Weights of a small GPT-style language model, trained from scratch on English Wikipedia: 15 layers, a variant of Muon for these matrices.
Each number is 128 + 24 x the weight over its row's rms, rounded and kept within 0 to 255. Layers, rows and columns count from 0. The size above them is the row's rms in percent of the matrix's.

# layer 6 MLP gate, 1024x512, rms 0.129, rows 593-596, columns 0-127
size [ 99  98 103  93]
[[101 100 106 113 104 137 179 113  85 126 120 113 121 123  94 135 158 127 149 118 131 151 124  76 125 152 160 117 184 157 125 120 124 126 130 119 115 104 125 134 109 137  98 138 135 100 123 139 136 105 120  79 164 126 117 130 173 115 116 129 120 185 159 118 127 106 151 145 126 112  82 132 187 129 133 116 120 157 149 132 139 120  96 164 123 116 166 129 112 127 141 103 135 153 140 120 147 134 108 139 124  91  98 137 142 115 134 137 134 112 102 115 130 143 132 116  63 173 118 114 129 168 124 158 110 113 159  98]
 [106 122 137 106 114 189 117 139 107  93 115 137 139 154 144 124 112  93 153 112 112  78 115 159 142 105 128 154  83 137 114 103 161  83  73 116 156  99 120 164 169 140 141 121  78 111 115 133 147 134 128 120 126 125 127 141 165 142  92 124 127 133 112 131 149 122 108 110 110 125  95 123 107 129 137  93 150 120 130  84 127 109 115  86 123  87 135 121  93  93 111 158 159  56 109 111 140 146 145 137 116 153 133 159 190 136 131 129 155 177 130  91  84 124 128 144 127 165 133 106 150 128 119 128  85 141 140 133]
 [130 150 108  95 101  99  93 145 184 152 106 178 113 147 106 168  96  93 116 110 151 145 165 138  93 134 138 130 160 151 114 104 184 123 119 164 142 138 112 142 106 131 125 160 141 112 117 111  93 116  96 137 104 152 112 157 113 132 121 161 107 111 109 154  91 165  90 148 149  66 109  85 124 100 122 135 117 140  63  79  78 164 112 152 164 130 156 144 156 145 153 115 199 124 166 153 127 123 157 133 142 175 125 161 125 130  98 132 144 112 146 101 131 149  98 140 101  99 152 151 115 132 137 120 124 117  93 140]
 [147 150 175 162 171 103  95  86 118 105 115 164  96 109 150 161 153 147 159 116 126 137 119 132 133 156 100 151 132 151  88 142  93 118 111 123 120 166 145 144  81 113 140 133 140 138 129 136 129 131  95 115 135 128 133 117 142 140 157 151 156 114 154 158  97 165 136 138  89 169 144 105  66 155 143 155 193 168 133 147  87 171  75 121 127 159 130 137 153  92  97  91 132 110 153 124 128 159 115 116 150 134 121  95 117  77 135 138 134 118  69 164 127 159 124 183  94 137 184 102 123 110 139 109 150 123 158 129]]
# layer 6 MLP up, 1024x512, rms 0.136, rows 593-596, columns 0-127
size [101  98 101  96]
[[148 175 118 116 116 131 131  94  93 137 121  91 104  83 140 143 161 141  99 147 120 152 124 182 140 118 180  84  99 114 128 147  71 125 120 102 135 124 141 126  73  98 134 141 102 123 149 127 136 122  97 123 130 132 157  87 122 123 117 125 166 158  81 115 135 179 123 131  63 141 107 121 129 123 155 123 122 209 135 144 160 102 118 151 144 145 103 113 156  99 145  81 103 138 127 119 127 150 102 121 143 132 124 131 141 141 112 124 151 127 165 150 157 161 143 141  97 135 129 101 123 130 118 114 156 142 134 127]
 [140 106 103 125 137 147  80 168 138 128 143 125 124 108 104 140 144  96  65 127 173 124 121 137  98 128 101 100 119 128 118 127 150 129 115 157 122  75 116 121 143 124 159 112 136 137 105 133 106 144 130 132 122 172 134 189 117 131 118 133 142 130 116 158 120 116  90 123 149 129 146 127 113 154  96 139 109 103 145 146  95 166 114 154 117 131 190 173  83 149 117 132 134 131 127 106 106 152 137 140 132 108 162 152 135 102 137 132 110 110  96 139 129 148 113 103 125 121 152 173 124 149 132 137 174 120 118 104]
 [145  82  79 122 150 115  99 148  75 117 114 118 142 205 117 168 109 141 134  87 122 135  82 114 127 105 144 151  94 111  94 111 115 125 159 119 148 136 111 149 105 148 138 115 157 155 135 184 139 119 115  99 126 137 140 112 113 135 133 133 124 128 167 147 139 111 124 152  62 148 103 157 119 145 115 119 115 102 159 106 117 120 113 169 172 121  95 144 139 122 128 148 103 157 115 109 112 144 133  94 150  86 171 118 126 158 180 122 127  90 118 122 134 133 106  88 155 142  68 124 132 129 181 111 113 136 171 110]
 [112 144 173 152 108 126 131 118 147 101 115 135 152 135 126 121 150 147 163 131 133  88 124 133 165 182 124 119 192 128 143  77  95 103 130 100 167 112 125 107 157 108 151 104 111 117  93 154 115 119 123  90 113 115 125 131 138 124 157 172 115 115 139 146 142 168 108 105  97 141 117  94 136  89  71  93 156 161 130 123 137 153 109 130  90 161 151 135 124 159 124 124 152 139 105 117 132 110 120 119 112 152 100 175 119 101 154 142 131  77 143 121 155  76 126 118 125  86 141 155  81 139 123 114 150 116 128  76]]
# layer 6 MLP down (transposed), 1024x512, rms 0.0884, rows 593-595, columns 0-127
size [104  96 100]
[[134 116 138 114  84 163 103 120 125 112 115 117 126 128  82 136 134 131 105 159 164 127 144 139 123 102 118 132 141 120 104 116 114 140 170 139 124 131 109 140 151 115 164 118 140  90 131 123 121  99 127  72 150 151 104 122 109 106  76 106 103 154 182 132 151  91 162  98 164 166  92 110 141 148 120 116 166 150 131  87 107 145 122  65 113 139 161 143 147 145 152 161 131 130 136 147 166 139 143 108 116 135 118  98 103 148 120 171  82 156 133 159  84 197 160 127 144  75 143  95 167 149 103 173 113  96 115  96]
 [109 175 190 117 139 145 121 128  67 120 147 156 114 190 106 142 144 142 156 134  75  88 102 129 148 158 145 155 123 132 140 147 116 112 112 109 136 142 153  93 127  79 141 143 137 102 119 129 134 137 120 107 103 143 130 123 111 140  91 143 110 116 105 156 158  92 167 110  97 105  93 145 129 158 160 108 132 147  88 148 135 127 127 104 123 126 108 104 128 124 100 171 143 111 152 142 134 118 124 161  97 170 140 151 149 100  73 141 150 145 107 127 132 132 105 170 136 166 129 110 110 124 126 123 136 142 135 107]
 [116 163 178  97 131 163 155  95 132 131 143 118 148 149 125 110 114 113 103 142 124 138 138 117 101 104  74 106 157 174 133  81 117 122 104 129 130 131 125 129 107  97 107 127 134 108 158 118 118  99 132 158 113 139 123 150 144 133 144 146 106  94  94 120 120 153 161 144 166 100 108 104 124 114 128 144  97 118  90 124 145 172 125 146 117  94 150 124 131 100  81 124 131 138  93 163 102 117 173 120 152 186 129 157 110 152  63 111 124 147 137 111 162 118 124 140 119  81 128 139 126 154 130 133 148 135  88 133]]